{
  "n_layer": 10,
  "d_model": 768,
  "n_head": 18,
  "n_kv_head": 18,
  "head_dim": 64,
  "d_mlp": 2048,
  "vocab_size": 13015,
  "activation": "swiglu",
  "norm": "rmsnorm",
  "norm_place": "pre",
  "norm_eps": 1e-05,
  "positions": "rope",
  "rope_base": 10000.0,
  "rope_fraction": 1.0,
  "qk_norm": false,
  "attn_scale": 0.125,
  "bias": "none",
  "tie_embeddings": false,
  "parallel_block": false,
  "init": "uniform",
  "init_std_qkv": 0.0158,
  "init_std_o": 0.0,
  "init_std_up": 0.0158,
  "init_std_down": 0.0,
  "optimizer": "adam_atan2",
  "lr": 0.000541,
  "beta1": 0.9,
  "beta2": 0.95,
  "weight_decay": 0.56,
  "lr_head": 0.00552,
  "grad_clip": 1.0,
  "warmup_steps": 257,
  "schedule": "wsd",
  "decay_fraction": 0.938,
  "decay_shape": "linear",
  "final_lr_fraction": 0.0,
  "batch_tokens": 131072,
  "seq_len": 1024,
  "doc_mask": true,
  "train_tokens": 1236000000,
  "steps": 9430,
  "dataset": "wikipedia_en"
}
Each number is 500 + 40 x the weight over the matrix's rms, rounded and kept within 0 to 999. Layers, rows and columns count from 0. Numbers have three digits each.

# down: layer 5 MLP down (transposed), 2048x768, rms 0.0254, rows 26-65, columns 288-335
# gate: layer 5 MLP gate, 2048x768, rms 0.0274, rows 27-66, columns 288-335
# up: layer 5 MLP up, 2048x768, rms 0.0263, rows 27-66, columns 288-335
down26:453494501481551484502522522443464504542489525503570529475545473490484448567534547509460564579475495600536487478496429452544566432468415512543539
gate27:550476551586502451476486466559528568480514463526559483523528508513530426466578525522522489527534530585503497500514468513508525452548476508498556
up27:548567469466490505471552522483546506528496435468495521520522528517450530401538507502439466498500534480492428501560453552470484501481443519543510
down27:453512430473544550475531505493512493493519539458502502522521419460447534479452405445515483492455550493537522421483539487453518587475503577538523
gate28:457545512428483512557576452507588487507453465569526488513544507445484434499492528490494486584513507521452488555564546539444531423548512529497565
up28:576534498525465517496502481506472436457517493450561499420502511472486443493504485492450520522510490533581502555501538441407414520487447464510505
down28:582541478520500504440473480484415446504498539533484491517505524475494515380532539581462616528475510492473454551506497459505529493511544542558495
gate29:540520495425477534498520529448555545456499571526486413544497490490475487443478536545442396464505485487506448482437613574490501525487444432528572
up29:513562467506524452476471507477494470502457527498550557509539465526505518495500446566540468541490543579484523545504557452529496490577555511490504
down29:553529510547531527548492454479517546521424477512535453439491539544493475465492458391490456499533516507452561511472525465536533576487524526488460
gate30:476518503550506564486502538491529474556492542496511481506504490508464511495500455478523478479553450508485491484535580488548530576494459548425498
up30:488552542486517453452557480545542620509490494474535471491505470591512533466560452414547501530527494531533498468540461473540447571542565502509495
down30:451477578483538476455526462468439490410521459577435425489485481492494439500496504470472476501519439454504524526459479502482485539541484475499470
gate31:450475472498457509426491520426518503523468533481547506476467566501522491578458514524501542479562488555562511519481457548556531497496486530481531
up31:556555536501514435505468481482559514523569550521529454464477509490470576444504545503486485441443518503483464457438464515545548489423463474544516
down31:490513533426511513516476507509539545561535537499415515481501452409473526521503544415468524545421499488480507544509471452469513508426505490529466
gate32:507532479579531458465518491455488528471410471559424444523531485467487545461507515404488503416485498495559526455501486533572543519515537488504500
up32:458521490540479499567506513518466561478499582482503539554543487419426462488442445562428433464475493516439478511429469487487491518500586421536485
down32:484474515496447513602475516476416493472500416454506500448453509512507447563555423560493495605429511509524521484521471500570445535496535526525532
gate33:437483479582490513534482538568492494558491528500476488468539509541434422530464482496522545475499487509489434532552537528601499524570522575402462
up33:536511535515484459508473517429481464549469482503543503411506477498517492478512498584484483514530471513511521510488517479516539491432491510514546
down33:542503444553450493522416469468446550496506554535457499512486468493427472475526403520481633558526513497507500429529460417517567471492552535468448
gate34:469427506484544478562520478489493577535424547527453466456480516526522532467554476596493508433523551545477481453453470647581444524544476550526512
up34:509551518492403501506579498570556443460513477489548467513521499499568537492564512559531500490522485419481533556527505410482427445554500506561498
down34:522536495424490523600532498478535463424527410595518492517517488494478486571527498517463451491535477479527524475536517532556544456496499507572465
gate35:566429531528535499512467521519527505458489542535431531521436479492556517505454515479534422426548516500520522497529498499503508500581535455543484
up35:474534478558474482408445472534479506503501513530510576506499511460491579505519483507450470481497482541471458584468498528489529550440540398487481
down35:417572519482508502556558539509498491489485514470519523610547540528450444536477477540482511554537460501526476460431549515536472475554462458496476
gate36:558547498465519509516541440507508543489469497467501564539555441500464497493511474521467478468496454598458434537418480471538470534467472467479566
up36:511521570513442509471436570522432533527424497528576504514494548528439488531540517520518507493508476564505435540566530540493467500457428525472529
down36:557491469451462532442551433529478484454494460526536504440549542550507464522459535453486502500514511482475481442578490531512525485531551501550509
gate37:496485498523484447522461490487519435555534474530525454580483547528532537488497541537476480501581452454517519403507513491458524516522479502572570
up37:484412517445489573451486482524467451438504478441511472497491490521524529492459484560490464472498472450467504549514505469488452510480537462510486
down37:451484460611561470523528537499536501530472529474473508543551520458540513522497484522506486564469486465472450519612465509499473438467508514522519
gate38:528489525564460478528549502423532609518478495559546429545462462474496455472432520523513447490458549526472501462517554528596573451473496516513495
up38:543432520420468496465522504492472424508509534430465501512516461455498590508512428385457518487516486512508420478474517524546492528522536550511461
down38:536488463588519473546532488419500473565515465488505507532563405488526501488553583468476573535612601448468550519512505557569549297538578517510463
gate39:519465512532480456454446555474484514447434510468490514412462508531575535499466408543459521489593479525419489457506447507494488414439529515493522
up39:486518476437551442482528506538480475501433450544461521564538486478470524493493499447550491485541408529458486534527498546421507508501521511487529
down39:523479510486533503553524505474552400531445551515488448546515452542515645526552512472476534475527484477485575491495422475506484493477541597472512
gate40:474494492466541460516515554523490548507437517511482514482457516476523568610495509485510492517513576463464561525489430527456505469492529474478492
up40:581513600503544453488473498599526436488577470476502545508476463506562566617542520503517513500472483513531529474470457526535576491587527473474444
down40:538503514506534418462503453540493512485509523464486469499524539516473445472475527460525505507477506480480474485440570358523492511485435483516476
gate41:569523462541448483470477492542459567517484521531493445481544516502492500555480504478446559447508514481495531482469548441493485506504428489452482
up41:592368485500502479535424487561538541518492492528504562630480480430534424594551478512484471568497457515537545448567540521514496471538534467527537
down41:522398557517476532488482484520477496578547522511558456500452547521510536494476471526549475530525523434549523518452490438462453379472406462498519
gate42:538480468473539475566451503480527549435429535536544555516449518500520425429411550557499458512534441609515514417469478586534514574469487507468488
up42:555520485499537520529573366519563480552498553494524545585476590487561565540510519523449489458517509544518520523430518434490447534498509511500462
down42:497439468482564513496536483462494519538459541431474509513514472513530482453520614548498489401518460535483625450530480445507462490505579472529496
gate43:508480541523530429523491435541500538562437543580625532522463523483548523450534561462495494503519485517517509547485525541564522506512426450455507
up43:510449535465461507540474520562452487525523532509561515489565458492562483488531495483446493501505448543512473572490546500446528476506521463466504
down43:501472511510489554468522543514491523495499494478491447495478490445437522495538487464575468547523559521489541513504472493468535499440514475551479
gate44:559502475441457465483518482526526544444544487468469511496460527471460499459536472487470499497444509466555537525524491501486487476495535527525545
up44:463455482418482533485506508496521532512492487468515552529487509416502517504493506508516435493456494542495437496491489566537493501544478480505544
down44:481584506393473519457552463495492500526520532489483501455494482494482499519477467474564514500375546600522472399507583477510488466472478508454521
gate45:465594431472501548554525505552493461464537509555486457484475510413475526472405452518476553507526514472484499468558580518452566549479501540481476
up45:477506496510551454524492473510468487482557420473463559477472445500486472535425551498557442466530449478532482452480460519507503517542451508476501
down45:543412541458510526437513419494534508554507493477401515460512471481370531520454481506565500471532529493474457451459456519565532542524561462534533
gate46:492521484521519501486522480484577523497476508556495493526582542477487481586530460512463464526506428482475592506460499514544538436476442586496472
up46:473487542546522421497532503511590472509543512466480434529500464498511509561529533524483453513487495472542498522461503462506501504470511523501505
down46:481465536483558443521519516521498521511505494459481438455443535473591484397506558527488497453456539504546539447501470498420403544486513475529570
gate47:496564428591502450573457559512509559461507471514482453473514514501501590519482492565481507505485470568469559438546506580454510550535551527529513
up47:583483538534512484463420472544459554519472480525553484472510486505550531456483557462487484509501509468544521587484531475528518563488559499463535
down47:541503533526489472445431598485566527446513475520489455502546516532494553475495473527479483523479464503523491526478435489473587442450540458570471
gate48:568478478563542534536534543464582470476458489544492486512526541538530512502515515486454534461491498523447534480476400506486542476478527605510589
up48:528512510494533455556514507565437492570518383484558549552479553385460480547547542513447563496471503572426502512559481539499493467518492507525545
down48:499530599450462470462397536594514486595537459505530462503579478555432522504536508520523473546512493459555465508495530426477454533468513593427438
gate49:429568536514482448481486573497510545492461474543539504468463511433435481598506509535444522549456492500521501472520421395465499498515546469543495
up49:567426481396505552518504498512487506515590466505529504494497503546497499448554504448507527517554450467490506483511567535526510541523488514421494
down49:476538508481473439514464533560481521482459471554512534480491536518481452539416570527518486470494485473534554544512473489472551464535549478539506
gate50:519464516542517502489475441572466445461514502535464541500532486524484451497585482515506494553614463580506574501472457543552549484508472476442474
up50:530464547469469501563536438515543512449511541479490544471521493496470549509499543552536461482476514494527513425475487515412464512510603508498473
down50:528555663451501480583535478542486548477493516528507433575508543484506497497489511459579408512524511449460586502525467445507492492476532479556524
gate51:510479422493480498525569514526438540507494506545578592430445548508548474586505502558417467502536423452487506527494579477496513449559541485545488
up51:523535505451519491500536459464437559580583511489462489463600522494505509457537509530520511570474493497450589499477411472514446518502503502542527
down51:483452512471521487563516481528472552555466450480463502503545495483554435489533467542498421518515476492466545586476480533482450472434455513484510
gate52:526522458482509510470494445536499522413484541475521519402441522476478574461476501493483533469515468485535447546500486572523519452500509598491507
up52:492495533542446515533517487520516604486500536435477542522529445527444463490549601530429428503489501464490430546530540508464521517528491496507496
down52:539448443426448462523446490515470463415469540466458569542514466466409466489418526478490476471534502407480496507519549522462528515441498567532464
gate53:483507468526526554517528474551558503565478478529541435535478490446505558487565476514470526503505462414492567460498520480483503483519578507529464
up53:516554541561478526478526551505511515478489471496438456560496464499543554425478506445456509444524483538477463555517519545504456433462515538544466
down53:486488492476432506505457563519497488460560519458521554496420538510479459573555464524500475516456472435498596509495515537411558529547505427541496
gate54:530606509501466422455461541489524494437496486481524498523512489487506523518379524481429483526596505502420537483532522496542495514498520483513482
up54:477493555436524523537476566578521492518487467526463457528469525493441499418529411485555464557505484497521489525496443484492529561546517518510491
down54:477532505497510507507476501420446521450424451498514511612477471495486547440469537487468527511487540628498481467486472503541482529520522517556507
gate55:440428514410572430547479554563546461552434512521545499473499502450496533509506502547465505494500519537589566535500467486485504438538503475482500
up55:526525528510452438522518435474444513575547536414529526490499513530576468499477472525513472593495511596500546412498527519589480462454509531428489
down55:527542512520495475450385540569497465466488448514617441448475452487519444453494502511441583442560529509507469495505484448599498516486513526438511
gate56:470463471506496460481471484544516506581465499528574488528503555542476518593460538493420529602535538465472485589485496506453488488465473493465530
up56:513445497543550473521517547513499497519472481529557486509492516529493490458421515528455515456482499443475478568508548547459448491411420504488556
down56:548526539545519485524488537539582567483552462412494434522497439584416506519511508514467493509490441483421443634468536535491518478458511507440475
gate57:476511431595542465545458517479542518483494481608498486541435603483403548564545458573439539441487437478433482402457450550415525456469508508453614
up57:478522483453448528457517499492559414489403392506517477528493479513447465420437494574525528515473535493545547489467479593491512526504488525486534
down57:489474504500566540498504557495536470555467496465479523470505531477469488525467489543521543546491558481515510503436528469489522495452505520431525
gate58:487556497514492470536495513549492460488557487511513436549509471557429584547456510480543560470557478490446470412411439455516542512491470532548527
up58:488498529474531471400485557504504511515521564523484559508495510496524530538486568529466422560519465494489540573496548487527569573502449474502529
down58:556474525467491466466517486493499540471483519550516445518538463483492457489513514492482471480434473437543440531479473564467510396465468482601454
gate59:483541437494486498501482517492499520487572570554502504459558504482453454472418465536512480488479510538420451504544485461517420536491434550533517
up59:565438477476475499545543489417521508464499416548492531498519512456513524573535560482476554485527415394540533530481490540425474478491531482476464
down59:548461470460507484558440502490497503524563552462440440444442503481505565479405476504440444479490523480468494511460403527546456471483541482513508
gate60:473505497497513514444535427530517489439516511517553577495606605533542506465506405490428519557464511430516563559507439480399582531593471464553565
up60:551416467514513504532505501440416546467468440513476497531521513466489481480517530509506493463515524472576469461495479540516588533436527463476443
down60:518526507502490532482417479484573463437530543563534511546550504510477461480485440453475460482510501497493481542568447512525481495515460520522498
gate61:426471502467482529520456471520558513520466491516399462500461471562523475456541491514489477449551571611511542490587511468495459518516486512543443
up61:487486528500516475456466502476510613552515475501452510520506483490552430448472499434435534458550484502451514529529460525448528471514549511559424
down61:468449519476505548546514471515527513393523414490552464510478433501540477553475491457538540442539471462501483460492455477513528502529431418475547
gate62:480552447505572455505470470536536494503464446482479499529499555483518466489451485474513473517498495471468525549523457481484514477526492502461429
up62:477514548497496506544456527464491519563510515455466544470527407498515544528512524568484503505524457507496446476477489437497532553502508488431515
down62:537505496487549500480502489484404511543499564520478531465448442459507530438481483445476580503498465453528505509512443533524494503496485462421478
gate63:474506465545401472473486484503481586498481516528554454495473524460555474460450522520466538493557390463536573546509481457472466369521546527473538
up63:455506504441456539487455510457509503483524440491470470496519458574517397540515540504513505511510458453528473567486513473543498530568515527590564
down63:507486528474520524489522470445546450553476440530444561462496540555499510528433450498516552483504457479523415478494549502530451469573475550477529
gate64:552578468541553592445429444560409454515516495536537474553518504454492433494521466527462551440519474528486516539533425527483521453454491491520509
up64:506432534594501512457461512426527478517509573497526501518527483474395447489513517464450551457523494511480510512442497557551479515564534485530432
down64:466439547510529542530539442491542506517465496467471435529471443483505457446557485490578533473469529480502491473522389482511590478520537541545493
gate65:509465479491528479510529504499547561499509526539465495507530463462506490508521520471525466502523482482465493469512561514456526430563524503520556
up65:583475512514510478517537554468484550515514472452551487473500479484502446516554485382526532493442542481539542506521529443420490468475488544482481
down65:487487393460475469508480478487531499474509528492573513415512511510500450519512571441420547497439436472442481506501539489463556508516536452461519
gate66:525484465524474484420512571541485586454543526565536516471474564510443537564454457521469534504508543542495527547440460523478492450556448556445541
up66:458542517529518514514534538461485534468490553460536584602478527519407485532540442393599524605466416494505534480494536507528452484565479550495475